config.yaml
n_layer: 10
d_model: 256
n_head: 6
n_kv_head: 6
head_dim: 64
d_mlp: 704
vocab_size: 2048
activation: "swiglu"
norm: "rmsnorm"
norm_place: "pre"
norm_eps: 1e-05
positions: "rope"
rope_base: 48800.0
rope_fraction: 1.0
qk_norm: true
attn_scale: 0.125
bias: "none"
tie_embeddings: false
parallel_block: false
extras: ["capped logits"]
init: "trunc"
init_std_qkv: 0.0313
init_std_o: 0.00572
init_std_up: 0.0313
init_std_down: 0.00422
optimizer: "soap_variant"
lr: 0.00509
beta1: 0.95
beta2: 0.99
weight_decay: 0.0
lr_head: 0.0104
grad_clip: 2.0
warmup_steps: 129
schedule: "cos"
final_lr_fraction: 0.1
batch_tokens: 65536
seq_len: 256
doc_mask: true
train_tokens: 434500000
steps: 6630
dataset: "wikipedia_en"
Each number is 128 + 24 x the weight over its row's rms, rounded and kept within 0 to 255. Layers, rows and columns count from 0. Numbers have three digits each. The size before them is the row's rms in percent of the matrix's.

# layer 7 MLP up, 704x256, rms 0.245, rows 96-132, columns 128-255
106:135143155118144123172135121140132110086152109099122125207119130165124147127083130141161129145112115109120117136113116145156120105146112159143116083115136094095130088109133085196134122148128137143150101122183140094124141071161150128125090132138162139109120136158177122093076164141140116173096109150137100105123094145115134116102096127132128150146147068143133102156113139153149158119122
105:127153170101118151146104131102128110137112117117153124120117137132168139114127104141122156139120143102153137100103153123106142148144145141087162147174167100155116091165123149074146124108142146103111086084120140082142110155120093104141141136144106088108104166095138163121154127148134078106097133138138149129186170116088143121130133159131142131112155110100104124122122115110122108140114
101:157125101147080140106184188091147136141141110152134116083134151113150150141152089104151133125109105159124134126135151104070112173135139137150113098147142155140144131116152113116130128108109121104098125084110127139130134149095122083130120133125068104148161088088138139152076143177122093132125130139131175098143107110099132095089158117140104132115131135143188122112106152115116137131184
105:134128135127124109118139155138155063130151096098108165135178110151075157123134206157096141127134133149131092137132117172126135121133097123067133090109104129112064114102148110124103150130143126120127106108134119154120130102100130123114081104107151146148142129147097093101133147132145119154124093087104106098126113112125120153110164108123104109159109091114136124128115142125103110129128
097:131140113128138088127117152094138132100139148113112109167162117125123089129181137121130144169149151154093142138128166147113107118134168104103123152146138142131156146125139162099115143107127157147169125110103140127137168123126155121145124174128149159095128106112089088104111138103130080129142139104152049106116154150115103131109115106131137141160118110125113197119117134076169107129165
096:121084162145158095096139107135101140164132137141141087180160085090160138110074124102109122138140135119119200125170116182068138162117128141142139063122152131139124144132105141141115108171154104154113146141162182110107133179146110099146143128126169105161141140130134101099115138083156086124116116107156132073095102081104143160120125123131146122152105096112114090166133126103158151135126
091:164154128098155076114133116139112112110092110139165141131134093108141128101147144099102153131122146127118170143139116155132126112153140115118136135139119119140104094149099126138146115137163147170116123146135117101127109135129117172074120157157118146137113112085096116109091118133170168138124097171109104127169156061159085113163116160115123110085164131129087099130144126109108159094147
112:137094064205157091165122134134122104121134128139119131152110145121120126090148126106118119172088135164146101099133115124133119175077156124163090154142140135184149137090156142135095153171097165127138132085120133106152144115129188128158092151159095104148132133104148094169104102096182136138137096173091156143149124114087130140141118115147132159142122138111177112105117078167095118128118
104:140132110087100182098124145140163124118075120110118105108156134133095141148131089124142142118118070092143128135123135141154127143155159099094135143172134140136159115173120117113130139092078104125143132112148137130095157137147098150066147118111122160119109110138094125110126116136126064111074130100148163157081108165151129094139182131133121121152125140147174063126148134129166099127130
095:129129147113145143135137105139139170107155131132171098083158145107135142153123128142118154107095122120116141127108094200119154145111089112139142131143123127108140105140121125124117149120174085126131088161079095121149143127134115139154123120124110146113143122137113123167102125157139109125149129147133136138142168129115127082160101139124138177103149129140103135134128099172140154095145
093:091131077158149100130111104121158134099096170136138101085172098122091151109120132143152130151125091128145108107135094120084142141114094164129096136147140056136118115187102098081153157109139109149123119091151119121176114129095131134109144146106092126116145137140111142131149114095133133130138144144124122119145103094102089113143127143084121106103149145108082104123137121084117138129128
102:126101105106164120158136111123149142148152145125093136088141108134149119160111110141104179137140152132099109167135116155097095122142114112137142136147177129159136142152123085152150160126170126137131129139115141124120121123106102136101090117083137128165111128113130151075107130122124110127142119133164144123146085170150132118110143068089115089132152136152152133130142144159108129141164
104:142146115118130101086111167077137152152089109094157178096116128159145114176138115155121097144143189137144102163133115112124138099109113142122154120137126072109134135132110148149150064160100136155144141160140094110141163130137141069152114107119098110138132113100115119143076159148125131101084094146084136127126125078143148143094098157118103102147088129094141159137140150082149135130167
098:096176098148120128111098119094155129092122106105110119132117160092138124133148137109103129097140118123115155131107106116149177140151132155128096146136105109147172122139129164151139093091168096098103076147085138142130103158154123140122101127123125140157123114100076135109114170127117150189146130112130147142151149116126107148161109177133138118110153125129132126099113090121150101140107
104:133109110129150163126161119122146141122145161096091094127161077132118090162130134115085076156099103139114128142115130134154125144120119119138099118174129094134111112098150160112102126083180126121145116126106104125137123092125124108119139070119116097153123132135093141118089111150149115132137134117150142106133094144112130133148071133101094162121134063179112143139068146110119119163157
101:154113149130102143138174144109158130169122092117112112090101147137169106148137105131156089157164128098115161149133150130109094132141142145093114123089115119131149143146125149150142132125082104105133133180116099113086138127126151136131111117158114130127124097139164131164078118111130100118128101106132121130107137105140140162087134121090156104112165153115150114155170174153146112113165
101:125162122124113127120140160087158157110146143119100147167137178073147098146113164146117127119138148104096108101113114133166112103123172121108129135111092134117132158134091147153143154142148129128102120132125111141155116127138140145094141150150113137092168080150123136119130142166110188117173137155128112152119124153114115144113120136081155098085153081141118136148103172100097135185122
100:081168100120156137109079107139131151169143123105113101138112160128127142129160143098101136101130152166114087178153109121154111129161075147124156202149163141160152122132130132132131112133140135114139127149099147105137138129096135140128145126125164120148108113130117126132120135139095174140119122146131088113106116124139132133117132143146071117136153138127150132114126140097091126111078
098:156098135109146114119127100154119128132146167096147168127110088124132144134122127093067102176162107127162135122120130118151144096156137160124088114179153134104114121172083144181182181117119089112128142123172098118133111156136126103154145141118145111124089170159081116166156118133128151114149110079156149096109143175115125089107116131145128092138101114112116123136129131163093113075128
096:128145167124117118149151111136105100160188132137132140093147071111137116134124130120125102130109118116163131091118169147123119138150133066108101125080139137151064103084116173115139097120157142106100111152134159115120123155116104141170150130167157140130126099126146148112117126132115155186127164102117163130167117127112117157119171104150095105140124094092144130161142153177082109147166
103:086103119166142100128103161127173120118128159164143149081101114116104131125091131178121107168119144155125147133122128130141128121099149084077126125112075143145103147144126151171066145097101125113163118140152150104092150120111130171116128152130126108137154140161131133120151111112088116159076100097112201118125122119161143131135128167177125149088136145126113133106131116156084113134102
103:102136121134121138119136125153138129078107140114147106107135127124147110115133100177159177125151155122151114122162143148147143123132099096143085109106153090150099130132133079133153135166098084087123124148125152140097115123158112146110127133132108099156111136169124126117138121091094144153139095091111164117108127209151091145134147120161125152113111108150115113122139147159146158125079
097:146137123138140123132148116143123134152124127068112115121126137153170106113123131101104139120165126118124083112056162158120131116160139090105075137083148143131167122125134097144148156098103121107142116081132109140142120115148123135117131098083132178130151155136130107099165129111119086093141156142097083135128122124166083115152094131125127179113138142119143105135139102143112118111116
105:124118098129145093112135123147169121081137139133110134090150109132109086108104123176126109102120092122108173145130139156127103124141106117117155142109124076122090086079157111079106116113137148161125157162145127147111121086131140188135132150110086084133085153143084133106117120139108145155139150114145161126128127154156085141138144130123124117136146099113108129111129129135117173155080
087:132162101154114128182129141118093134147174108141125163109112119166164100096098140126110093137117123196088096100110128124174111141072137121121123109095163122153143160081139145114145129135122121118134111117147072141110144175105062109159119121155149118120141147120115092101080125102145153122176159118114150114109137121127088141126098132091145116110138089128106091123155120132102091156106
106:128149142157153133152151084135142096170120101091136126108106086134118125152098168129127134135110129156126129101081110096126159122129113127109115129153126084124089110114173110127109114086107122111104139157136129103138159116107109110121108130134163131123137122088118095134112137121135172137131099164140141158115122180121126134160140134159180186123175177154131177136131142093142091141158
104:099096088135126123114146132162119097129134136091148149111147123121146117124067113158159140092073080096135121109125115159163128150086138097097078110141139115115153119119164168142152139122115123153130112133112149135130116131151178114111121071139155086076136109120141125158140132119145134114115119139170145135126131133105120112089145125121135141141114105112131128160089068148118110119090
102:146117146153148098141157125173176128100117118124153133066163130130095108119103141132086163073132101131116133065157123145149116126107124156100110137112136134122144137153132120131100117163074139119146114192118124115172101143109147132126117069157148142147145115122143106137174150154114130125164117120143130105098126133098126145108165126117091118145119113121111112098105159104068127113148
097:067171123137125104169110167134117087096103156141095115156175118097160110135091105133095118115096083098165139121114119098098142115163112124069106109155127123084152161075174099154110112130148090143146134163127141137153116167131134149095134124126135136157129118124161122095150122150098120158111137095122151118143132132151129129130155108112159160116111125109114155163106125131167108175080
100:148086133117133132123112126098125141139150146094111155156119073100132133129152113086134113131165140113115079091142107177121107140096116136144135170148171165133172141120103159135143106117128092147183135144223140110112108117075135137120123102124097116164101129169157103141081099116169158139122104110159119158123147110127086093068104128177123107128124107134136091100104115154125164120143
106:172096138138090123121103100153138147111172114122110128091148128148130118135148142152149104108190124105136102137150146132156117085086140113139058159147118115143103159163147121073121146175152155111100131154109135092128162142093121120126145124134131153139116160125135118150090090130160116138175182129128128113130141108147100144146117139104096140187092087150127160141141140134166159085142
102:135121102066129145128117140191119075144167109121164118152127108129120124135100115106162146136176116160084118108109072170142089153153185151163133105115098085088157135107152104132124155147112096117134122136115135130102112126105114167147109177149202151109128140103155118141148115085139135179146134158165099115103102149136156108127137109144106131114124108123146115159171134142125112086097
099:123156167093125093123140144138125156154137112130126099105117152136143103121147111140155138118123125176118127155102104088102144139142122162103116174137114163099125152093152107171082148115128112150172136093139149106123113118113123180125139147134143081169136162137123161094147151133136144102101097160137128155083170112116107141110060147107138109133176147103151157138125128173135145127134
109:114139127126141108142081140119149130146174120143122117122147127099114108139120123148107123153128124084137127092135154081119103133099076142134118124147131118131140132127100122099129126127155137101146095103138113104140099126191146119086120114086135137146087146142135091124171114111116155128144139138128086174133049129170107107132113162151104115132105110117126088157133121107124104142141
102:146099135155155128084118108097107143129129123112110110144134072125111151112144132121133118152142074059119072118150139094088123138168114116126149126083102169126152128116162123123136134128133101129171142116163153167162109132101115137092084088122119130164099137153128180142153098088133153128126103128141141114124162144126150148094125126144115106143124162082138130108165146188123108110141
099:129140124129144153146123121126129135121116113167146110100184134155112159173133135158133160096114127124114075105159116092140125142134100148159145131123116118121162092127097088140081145091140087120126124096162123144164135135126125091069148107158098141162187129122146124096095124070150147123112123103087117111136155115132110126132128142102110122142074102106139137094124153107116165150145
101:121140116142111122128123129165089146150140147107079147147139154145104145175129151134144135138153114099116158100164094099125136100084165130125126111120080133121129125114117103120140100130178106163116164102105126115200128157128121119137107165148129189106144091120156102127124118161159115077100070096115154145097101163125124147102167145140119142098156160122101121113143161158134103122129
# layer 7 MLP down (transposed), 704x256, rms 0.235, rows 96-131, columns 128-255
099:123172138122117135142114098170139142163144128106125127111165143108151138146066123155109128173107161097143100166116107078127099095144086141131134116118151092070143109149140152130134161113118123132158099138167146122164149127136108111120118133151132101088130107139161123143124145134132084159120146120158114111110178169148140121110184109108179118109151148184184113090141067124148128187118
099:117145153167138153101095106140110122142144124130113159081135093125156110137142137148120154126123159145159119093140117134140123153126124178174143130134149135113142086098098165063127086105117117135122125108132092109131145108122122098132089071108096143138127145146122141131172185116108109134104149130124113127138142117100123130141120136141142123099102146097121132105083082112138147178151
102:142161120118087098118153151106083172128114135149108122106151128137106115077140136088086147088086165136098088120119126113107170124171125153144140133123143149133180126108108157149147135123117153138183119121067146117135136120111084166111124155096140115147157090145118123134130104132112190129130113107080131107169145090121117143083158112141128111095102180140142148106137108164121092153113
102:122132178091123121140120112138093108144130170107124188119098138105173077120115140127136138125157152141153129137155137124112129134099101132129170160125134116087154118118101120116155133063129079175125123125142164140153114075099153092140138096122127111140106129161117131131136109108089137128118067154131110133128141135183153147140085108116104129128147104106129177096117145133108086150129
101:098110139136158128118103114114127152090123127109140107098131130091133102132120148134123160105123120116148119126128121121124106165113085158163081153123128080174111108119150103144118125177130140090130126120146134147181137099103156112120132136130094161151110103125152129107110112149134160124137113134135089165150142127148097124136158098172130128141104167102126128150131113143110134146109
098:111146159141100111158128132144167132115113150108153153123128077094156106159158126129111083105151130117133099126091105178095110139120107109152117147156110149098118126094107150116089095140104109150116105125061084114101151143123113155119126140137128157161124153128092120102130108109141142094113156116065112124164151104102146099130103126168081134104153138118154145118142121153127190138144
095:105098114148114114154140129120134140139135181110111137121142135168145148166112158153138155134119159152174108162131148134092141128130147139146145166140089146148115127133098115102139094115140142148166132121121124104159140124121107133129140147129168149178070128124147127130136151106145137163135117121105109112136139133129097115147118080119131119127167181086181188096091095140154136108104
098:122151126109121117099093116133136133100112127125120135149120177135137133138120124140121083121135110117125098125113091098135089155139131144142134134114108170093115091168148157121139132115138137142161118115140129185123091143135108093166117094152069180144165121102141122122123141126113175080173143105135138150176152106144103214128136175119130071120108085160131098131130096145122094132137
103:175139127112131089124094136135131121125116094136115118132131112144171122136104142127087108131118184137074109140122093070090143166111127130168106116124145161143129134141092093126088149170144106108139075103093188082099117116136137144140121150156149167091162096137158089099150111119131161145099157160161153129093166146158156098106134140137135137128144119092137113126123101119121132101158
097:155095131085129102112116088150105131140110131153135114147158117137100124111151099129114130110107104107145192121112120116126141112143140152135178136124109145131177138117143140101145146160105076088132106159128121096129189153148145124138180172136121119123176120113096140109111118156130172145099117112146119120126122120140096137134129148122126133145122116181110106147123109128118157153136
107:127123112139151149101127111109090124138117166115115077087108146132123162119152092120160199117113131103150097101143105149118111109164136147129121133184148154139112119166149131076128137142122121149140137116128135130156115127074111079154101120116139172158129154169096147104112106102149128128132174148139107085146139077102152129120120135121135119117155074119089112147145127120116172145106
101:104150156107117138133131127131152172141086111133105122148133134123123072115110111128109129120135138074090118144168127116118127142122143145125167165160107084095180164101060113151119156152113100115153132140148130130123129137139097154140192146144094139097125070111111163130108162130113115146103153154130166081125098167096100086091111146159123140149182129125149109123136134096165130098198
100:116107113140126138215110140154146160113071125068089138143125136152117156141167135119128124103115164085149116118117107105148130136134131140137113130124137097114150128114131112113108161144114100133144148112116116148111090141132154131095181147109136091090169155126131178170173124117140101132119143098164126119126140119094150108161127134129146093087139137108091132132078125123142142119081
103:123149148158131099089161149154131142121162113147118107143145157128132136089160140085154109162143144125099132090144169146095128117097125121119148105107125138146151145125146107131141127148165128108165145134149152146104169140148135079127078130102161116086144161126110106141136154115138129125150107071115120183119118114123098157143154104189110109157124102144094148166088129099174080109123
102:122165098108125151124135087116136110126134131142125110109099167088116109103168128135127109136154104149088152139162111156155147141121115141068117111116129156126112157076156114095069156148148125177157091149127088090134088134112135138099156108145131125101143145123103153100093116099138126129145128110099144092125110154155141117118151133084146134121102111103176115173094135133196088155122
099:110153126157167176119143126133147139126116089162102090123169103148135117084121124104164107175141107135118124133070126104181164179117147116139155130137142165163103084138141121151124127135178122126093110127158125100107126129169149130125109152125137124112123121125139144139129083125108148143141110155056180180120128098108117121147111114127138148142124134142116124168109116131148149113168
097:082102151115127134101135098128107144129135105127165156129154127143113137178164132171121135117116120105089139140106152102084099140085085103093153147131114126139123080122095088120099109145067161127050126111099151050092144143085116117143116151131153117126130166080103150104082142146110152118139114169125126130111165115169113136167106071134162120132151102135152136147090131117121096104118
101:120125145084151140133139087107138132128130115134139126083152140099142120118129112101152126143106119153133149111114076116129164127134080100124116082143133165112127126156111113131117115122129112133118158108104124118095143132090093093133133120127139142133199135108126152065142122076132123087124146168142137136149137120123097063156150156141192136158121203144151116152094129169152132141125
100:105134098105127131128103145155140104121127076155170141110157149102129136130138172088150163101115116141159126114078163085133130143100104137151124136142133127128155120165159143111108192146148104113142138101139158126121136152115156131154155135104100144172145113075119085123134154156122126077119136111191106144120120144144113129141133125094118160164125131110128129116146105099139112141068
094:113100128130154116145128104151130097083126192164148135108148135115118141123159134187141153112130118155160153155125119115155141119146134143110113132152114135110141140103145161141134115146148121103174095120157135145096142158155094096126114089108105114117099142147171107134136130125176107159080149122120128110111153100142140112099083132100120165130154108125148137106128125114111130183106
104:129112102149151175134150133118083128114094140146136138119179122109099144144127118109117158108126080171093169117123111106103110154157123143107154144119154131143148136131121103119139148127142176146119162135135143140103094147147104127162123137141098097131129117112095088111123146104178138107144099114152182134119096124115118112133099109152105144134134188141158120125075167124141114121163
101:167125120114098100157169128132119166188146136121106093119113178117168139128089134132104123132133158155164148115106116107168137144090075134096120146140153134111138066122159139151174129102102155128126088139115106148114146095133165161142143147149152105152115113162095111108116122091111153116134131115130080122140146144109149110168145140153119139117113113094131180130116134138122133118081
100:145119142145096143096143132095144136144136137137131154134131138112163135116155121142161173125109095082168145066086132140137181114113136173124153103098154146116141157136136105158161114118143152118099157154136110133142115100133105144140170114094143112125101105146119147119139120136127139145150127136204150142110099114099126168088094100100166163103118164121121167146137125107141110191169
098:153137103173139085140114134119129084141145128141162143136074117143138147104097134152113068156127128131096128124144152136109131138141172099090110113138144071094111116128130133120097131132117130145131167102151102084127143113171141142149146122134086155121163142135192127124123144098139136140152111111109151149159099157130129116110149132153187130100121128108123145133187130107148098046111
106:138128132121164157094141105128118148127108125117128156165163150116151120097123125116186139123128147149097135122090154133122100096151138106116110156097135079124162133048088135110128122145109112130106100112157154113135077155178104138134126164151133115156087138147131086139092117138109142113097147154119140104124115124119122142133096132132125128155102132135160146179170137193084121109153
104:104122172129086156129161144127130151105130078130114116146141113156134077116101117145127053090099138122062106132128114161089120048153179150111123154105149131132158091125130121118123103121116109119137135139141126134116124134111124117165099120165136126121109136128095175127181108159130129111166111157151137106124108118153122133115129142159089139126129146106119116158135107103145130108106
109:103169124153122103077106114105055156120123093143109117135118139122104091124104122158147096094163146145116109088130163116148101114137128166134125152147155148120113142085088087120094143145102166114120122103104146152111107099130121134103066144166179121144105110124136103138083105128147105147149109175089124118115132133124084121124106152134135101125131136124083144109129135125091122106101
099:155053124112053122132099117124111123144135173088130142155097156134127187160118143094134136137108136100143128138176115090101089137155142120183153146121124166127155105097135144129127120118112123110136160131137173164095129088106122123149159123133123156185154139121147152126141150103090092111072135168190111113117108138119127131167165134096108159085161076079108126102139139136165132135117
097:128111138115124107117126143077154112112069126139157132126138147119148136133113128109098106134127143117138141144151131111193142114099112178171083062172156133095103155122104136160123134092136100107152088142154151117136125133147105148139114107143108106094138131140146151129095080105118148092100131117117149128134101126132138162072126144100148105137100064138114121138107166121115149152085
097:125168121116135098145140138157120179087140173109077135117114144143116122121089143159078115117140114116123106154153159158123171175100115105100127142125147101128130147129153122132131124168134109152138106128142154120114153096188111118111166121142144121105158123122156159138130132112106135119142110153155119152085136104123144131157154125083138115152121140129186109137104127064118149112151
104:117163136089140151110120142132107111129155106139130115151126135153087108144096094156118120148088160115114113097140133143111132127125130082166129135103161136131125092118101156120161076130116139141138124128134146114132160180150083127167113147154067158113081145104117128133091128119119126101128110127178174157123168112124071174120153159121125137128148143138120113128134139153138128104075
103:131126154132114135156122156088176169137100116121119082121126110131115143135110134100122121121163098142140128137122128148153135102121154161128138106157163118118110165126091171135136166175134118095130135089146156123135133129156099150123162111146146126119119095141102132100154152107156099171088124130094093126114130117124146136147108083100075109120147133100142135097107098156086100121119
090:131121195152124122167134135150117152158114116152120147120084121135127151095129153150157104132084175103129119132105127068126098132163126122159156106112113113119124079126146145157114113096161138095149129105149138126110134128176132138181079124141178179152137127111115129126148131177091116119128101133124162129106116128091110130128122148108081144146124111132131113113104117145120087083141
106:109136158142146140097127147107118109130129111158139136078175116145131179128159110174099145134160133158117124073151133142145131123128124137130141127143122145127148125101120128109137159150109156093138153132098112103140118143140114156152096118124156111102104113143159122121104143099177115174119140113133130113105141110138090166155100137146134126123135155135109114127120143108101104117123
100:169114144115097129153130165126090145124118133101154128131152098130134116204124173139136130137158138152160133103156130159159141128095116143160089133157097161100139132097109059118119135098148141140184173128128113135104119115085121144122106136106127161139080173085133156137147118107112144116170156117099123171126126120147103142136111099152164137118149110091150115120131119075147137084099
100:121112156096145125132128138092144122073120083121130111129120151157068109113149137154136109136094094145105101113119150140109112114133121120105117158126121144142130114193122103122150117112132104109116102106137128138134119112119120146105125161145123117151102154149127105117092096113127124142143140130129087131118143097144153127135135110096046141155141093145156126169110136100140084115123
# layer 7 MLP gate, 704x256, rms 0.229, rows 97-132, columns 128-255
103:083164099145102138133157135149152155142135128104136144180117087141145150147105116096125112142174164159122086118069112105120133135112145119140107173128133118081107145118149124145131102121109075108096130166140138099162084105163133133116114159071124119100152143193158131147107124107136113154150094148143111164137138150178160121142134097109117131136142149175149151131154128101095134130122
102:111060126142125147141155121187110078133128091138106110150166096133148154123121152125124090117126139082130147121127126133149079110134135089127144152127113085144107139127106113137137068083132113110118144074126102111151130131108131133126124171089118131144101145152137115114200126122147132117094116096142173126112142125146140101138084114136153107134129136084152131156113135119102113128138
097:126128120138072117158120145122150109129164102165120119130162131173066155187139185139141132100181109123151147153121089138079124100146120129133132105105114108151120108141134121073084124135155130119158144108148086168111109076142121138134127086101116162134118106115085138127138111145116093144145121136115137107176124126125123111105094103142125113112126138147140128083109149172116113103070
094:119184143111127134174125111157102111167092125115168120107144122136168127137117123106140120108076149136127122089150151153130127090130155081120138155108109153151155158130161137114140117099155132123118175116184103073097091127104115153161121109124117095144143170157146142108169113145113116121105123138139169168088115128138123105108128166125135119098153107144097108089122114157157112144120
097:101151128119123148129084115108141166109088122095157120184149123111144119179163114138118115150131096101115089154075149129140148139134158069126108151142112143103111128099122158127162123149123136166159142137109120103139139112100147133128152143128143138146131127131105134103134136146110151071092135169120126126141137141080124143143138108140098119132092075111124062125151132118159120147111
092:137119102087142158100094132152099127181124116171121147150158126119129098128148099124118122151118103139176137133112122155160104103134107085153114153120163125115111103115139105113152098125123120128151133149140109122114134086114163156118146140112141110142118106140087154157114158127146135126119146146088143131215130147111129144123102160085143121151143079139154136141089117093143186087139
099:165167175193111171116134149122134117119131113111098095149103144128109159114161110125134094118132110126143154107126128140165124089147103080099148076128127136115128148117113115096141167118096158103166086100122132113093140145117138133103153130108130160134120092091116102103094086151151152124140156136150149092099168088133112155084150112177146137155126101132129132133104122118142086145138
102:133121139164148137141135123129090142118155123116125090115114144103138139137174123106129129133129134160172112123141137184162088098123125130127114115160128108120091155116099091149139142118144110091165099112092186136067190132124148138144094137112139156142125132102112132114110108127137150104119144161148156144111104154156139126139113136148160155121175113135082088075122135085096120135131
097:109131164119145101125105127104117112135113107171094096149146087136099135135109134109136099126104132106159128161159122100212134126147102156096121133133149102124096159114141137115121117093150090161157141106107111136102150165140074121131151112097150131129117149123095144175120159142106139113130127126117125132132129116162102124120151173140146114080143138128132138096160117081120152128116
096:164133126100100150153118157143132120109122091154116126106128107105107129125126147079081089096099120150105120136117099110143123149147109111123138127105103147114132137108166165158145121153108141129102124111117145134111128176138171145126121094120136079094125160157134085121114140128138104165145182092115094092175113132122166175132116142150140149128101101144120099115154153126124081154105
099:108131119145117107114140130135197159101082112169131108118146113136083136143168119110116149130095116147101083116123104102130130076159135118129179107108131113108147146127126133096112094161072154142121169186122112112085176119095165089106135115136125098138110180132121154159132142147132147155152137104127126104150120126110124122135136115087182113114092102117161166101132160131163139159158
100:145103139134149117123152145129147143140123145095148138118143172157128128117161163091114109101127108095112133102171152133132110124144117136113130085119138094166153101151144137131152145109112141127122087128149115155093093157091143093130142120146144120119107122111091118100153112145130135130124153146140156133143146159140123152077130137139126142158079144125112169137116145132079158176149
098:167171119137091139110149133138142175136096110127148140137112169142133128149121108104149178089134136137125106151112144150143133081123145139118110090074153136132087157124124056111106165143101169146153154131115178095115109107107121122076106139128113090103128112131181136132127079119133144090099122093159114147128105127121132154118129115113137142153129145167164092149146163126109119114110
098:134118120141107138085120183104091127136142141107127145125167129162096114117133134135107132118116162137160088098112144162106149117108140104149101116150123081095130111122107150145104131082126149166106149110150108104114096134150130157071159129091153125122140153140124143123155156103189108135108089065156167127148139118162114112118085146104110159163132107152094143103133118127156116143133
102:113124128124129089114170111109117146114082130119120096072105107159153063156109140098139105114098149136118092117129172110124081106123103155155146184165109109101141131139096149144122127142107081111130121177146101154108086090090115115130100127161117122074112108084126122159113157122150123090133134130118135124131126135118110147149124165115163162114087147204144099145122126119170131095121
102:128125146094131189122131093104138127110123133096137138124105139137109133119161136155080127080117126097129084109099103145156151112104085147129117113103143088092096147129142145121106123116086173122181120127118137098157173116124070139135183108126141126147133150137083172171109099137146118120114120172117138135156116172126178147070121135132118077084104092071152159140136134117106127103143
098:184125176099131107086085148211190101132131190125143128148173105122139106132147180126133109130120141141125126140151105155104111131142125107097142106151111128128127148093084108152132101141126114085074148133090187133131116141098131108099140112154109116115110111112099125106107133144164132138141157126130138128173119151122148083111102153146128130152128071098156132144126103116149117135097
104:087107135167119170102144105124145091158136129110126155134129057150129143145116164156103116111114154105133187139109145138128115156106109159145147158168127133136149114127140157131116118153108123065125129118147136103128107160127138155175136142132184114104118109118123145143137120180171118145128130105161146106107145146127126128155125086119119176108136156094136088130111118168137133101122
097:142153131116111101130137143124133134098153103138103117152135167134110137167136148129141141123106125116145117120157141122128126102124145157112094167161104112125124100115114100123149149136136109129128157136121150104083097141102165177116132104094132124117126078092165145145118199133141071143180121120164147112106166146166127164133103122136104103161127134168130149143147154098133123079138
106:155142124145133142117124132127115156142127155118113099115178152121104106121106148128108088139187132132118116144129086130063107135173149106121131141132117160142141128143150107126109117167147142099096134152105096129112143129102137120124101137118189089159100071159084088128105148168102174166144120112179107108126122171121118168138139128114099120121132120149143127111116127081155131152109
092:125162121116119122081135133151132119090114172121137118137167163111134153139088128172157150146141187110136129091133127123135134144116054125108084153096157111110137141134166117098134103094152071094128147092090107091133094164119151165113114142147112123147081132140139093112134079110098132125106118121142120139137152149131139173141129152134104159108149144141093131132133086112145150104130
099:138105130131122099120191140112108127129164144144104148136130162151113159098147164100144087074080110063116086141144123136139118139113107147159117130135130150141132139124160134108147097156134144081127122106126120112152142143121129150136069163120127132119142133138178136110161097114131103120096113144126185124166089136151102095147118122129148098124144152147138103130153129154136158155112
101:125110164101128133121130103093124124126159107096056149113084119082148137135119126143121101112142122136144145127141104132104147134133154074136129122129141124162112090165152135145113098142125089110152103151150119117129101151131205146099105153121122119158148111149155129130118138137132122122113106116129124118132113117150126084143173125145127095146094115121123125175163089162116143106115
090:119100137110104147134140129113106145134184093128149127133131108131148129158131167077158128112136122152142088111130155138156110127147185104104155185093114096123139148155145143101145160093123140122100107134125102155136200158129154118133144110096115093112113123100172134142149152141105181128125127159088116140100116205096127108130129112113140152134116151137128146150150080121121121147115
107:142117136169116125084156121121097088121095147160132131166153120166119137144122146133133134139123152146130124113122132123145086131149123129102157143132132145128081124120056134075101144142129102131145128134113115137178083154093131162148148144110154117117138099127137110144138170121101135113112151092110118148103137117152150151145140180154098072173131085101102088149116143152156156110124
106:185145129118099124110154197128122175135088122117148152129194093108133150116103111097143115158112154143116137113115147128125121091147131094156127120139121119143127169143154119149103097139128132141142119142101166122108128132118076130105183093106101097162108154152147121136144134166113138080114081101160127114133158141121138162147115151139109095116122148160125137145131154095122125137122
101:111132153138126124152089188124102121142132158109151144144169162154140131126121132133096124096122152125150101149167110173106116127123141080144155161170151093100167055166109185159093124112112134101165143118108105126136149100145205117117128102180133109169126161161105151130166095109136110156149153142167143127107137147128144107113122134108092161131135097117108123164098121155148154157172
091:135127129132141106135126141144136131127160132131111099115081129129169151158136103097103169123148145143118129098128094165115091159110120079141110089114125163111145119047139129104170087111134091152135142124107174129162134134104145135128106124125086121112141113136104108087123131144140117069146107162120149122080116120125124125089173136142115156098112187124112124170153079104090124113146
106:158114136159130089104115138114131169127142124171117085142132096124168127191127134121090119129139083153132130126137125134141137131139104116129115165147165079120117090095109068132115148150087127134110139139202129097147124128156178123131141073159170119141155115115177165165151142125123117130197118111154156139131090144088124154123134134180130099155098121119115120103106157131146100152131
104:127109161142115116101119122085102140152145146140144162115105132159115145143124071104084129150159141117122104153092097129106168056087127133150105137131113108105118131148135135121161147118104123146155190130162141145114113153127142198152122116107145134132152135138125121115105134131162156127127103149104146123159159135099084155113115159135142160145095092146118121110112098116096133100135
099:137149107126147158073131103165153139124128091118099160096124155129129146092105146129102130128153117095104141129097123118133122156116121148119153132195121134101140104168165139098131118126089102126165088158142144143164116118108207118133142117117094102125130125132120130140099136126102133164184122128156129143095124147123123128147166186170144122105094108143134121193102128109118160083159
097:139094100158110175115130125117088093140130121148158142143138149104129097139110169131143152122148140110107115139113129078121143102083181100122143114153111137143107144157137112133122149070088079090116130129139161122101138107149153114107102119112101106114104112132129087155142147148173137184108134132113126088111114141128106064137120150162134107103120087153108134126117099101124151159131
108:111113113121165173161132110118083140116134143135138125104103124144142117116132122103108143152114121108119100124152164147118111114142116131119159154074148116132138123129099130088154110119126132126135081129135101098116143112134165166110134115145117180159102109117121154139115120112094154119137139110119076146178078091154125097114104145130152112145142113109177093143092113102087128154135
107:115137143123130110116109112134101082129174128142136076147157098168114165165105144147109121125103124128153122128118108098117142141123145115150168156169142109126143148130117114127116103135122127126087116153119118121119096146214153106080176106120134149124102114081104113121113108149154142112143149128149102124144104150122104144126116127148155156194122127148121120146101156135131130129129
099:145139158112090132162139123148142120086116162125100113146124099141112113150100078132138146104131133102105157114116118116116126141140111125176133128077113147100139113079122094130137122108170137117147098089114104104124124188154101103116081112148131157120158128141110113114114123133119131175116084138111112116170157115173127132119125165113119140137151114145084135061147156150121115143094
105:212143150122068122111101126108146109132088101132088151112124129173102102178123125119116094128165148109114112156156092113120161133173132141149123119159147140166098131135128101131117116109152134112146147107141136150133111125122131123119124160141137120145143125123131130128152126117149140069127189170143102110120068156132118113141122128144108158142120094131125128165104146177122103099132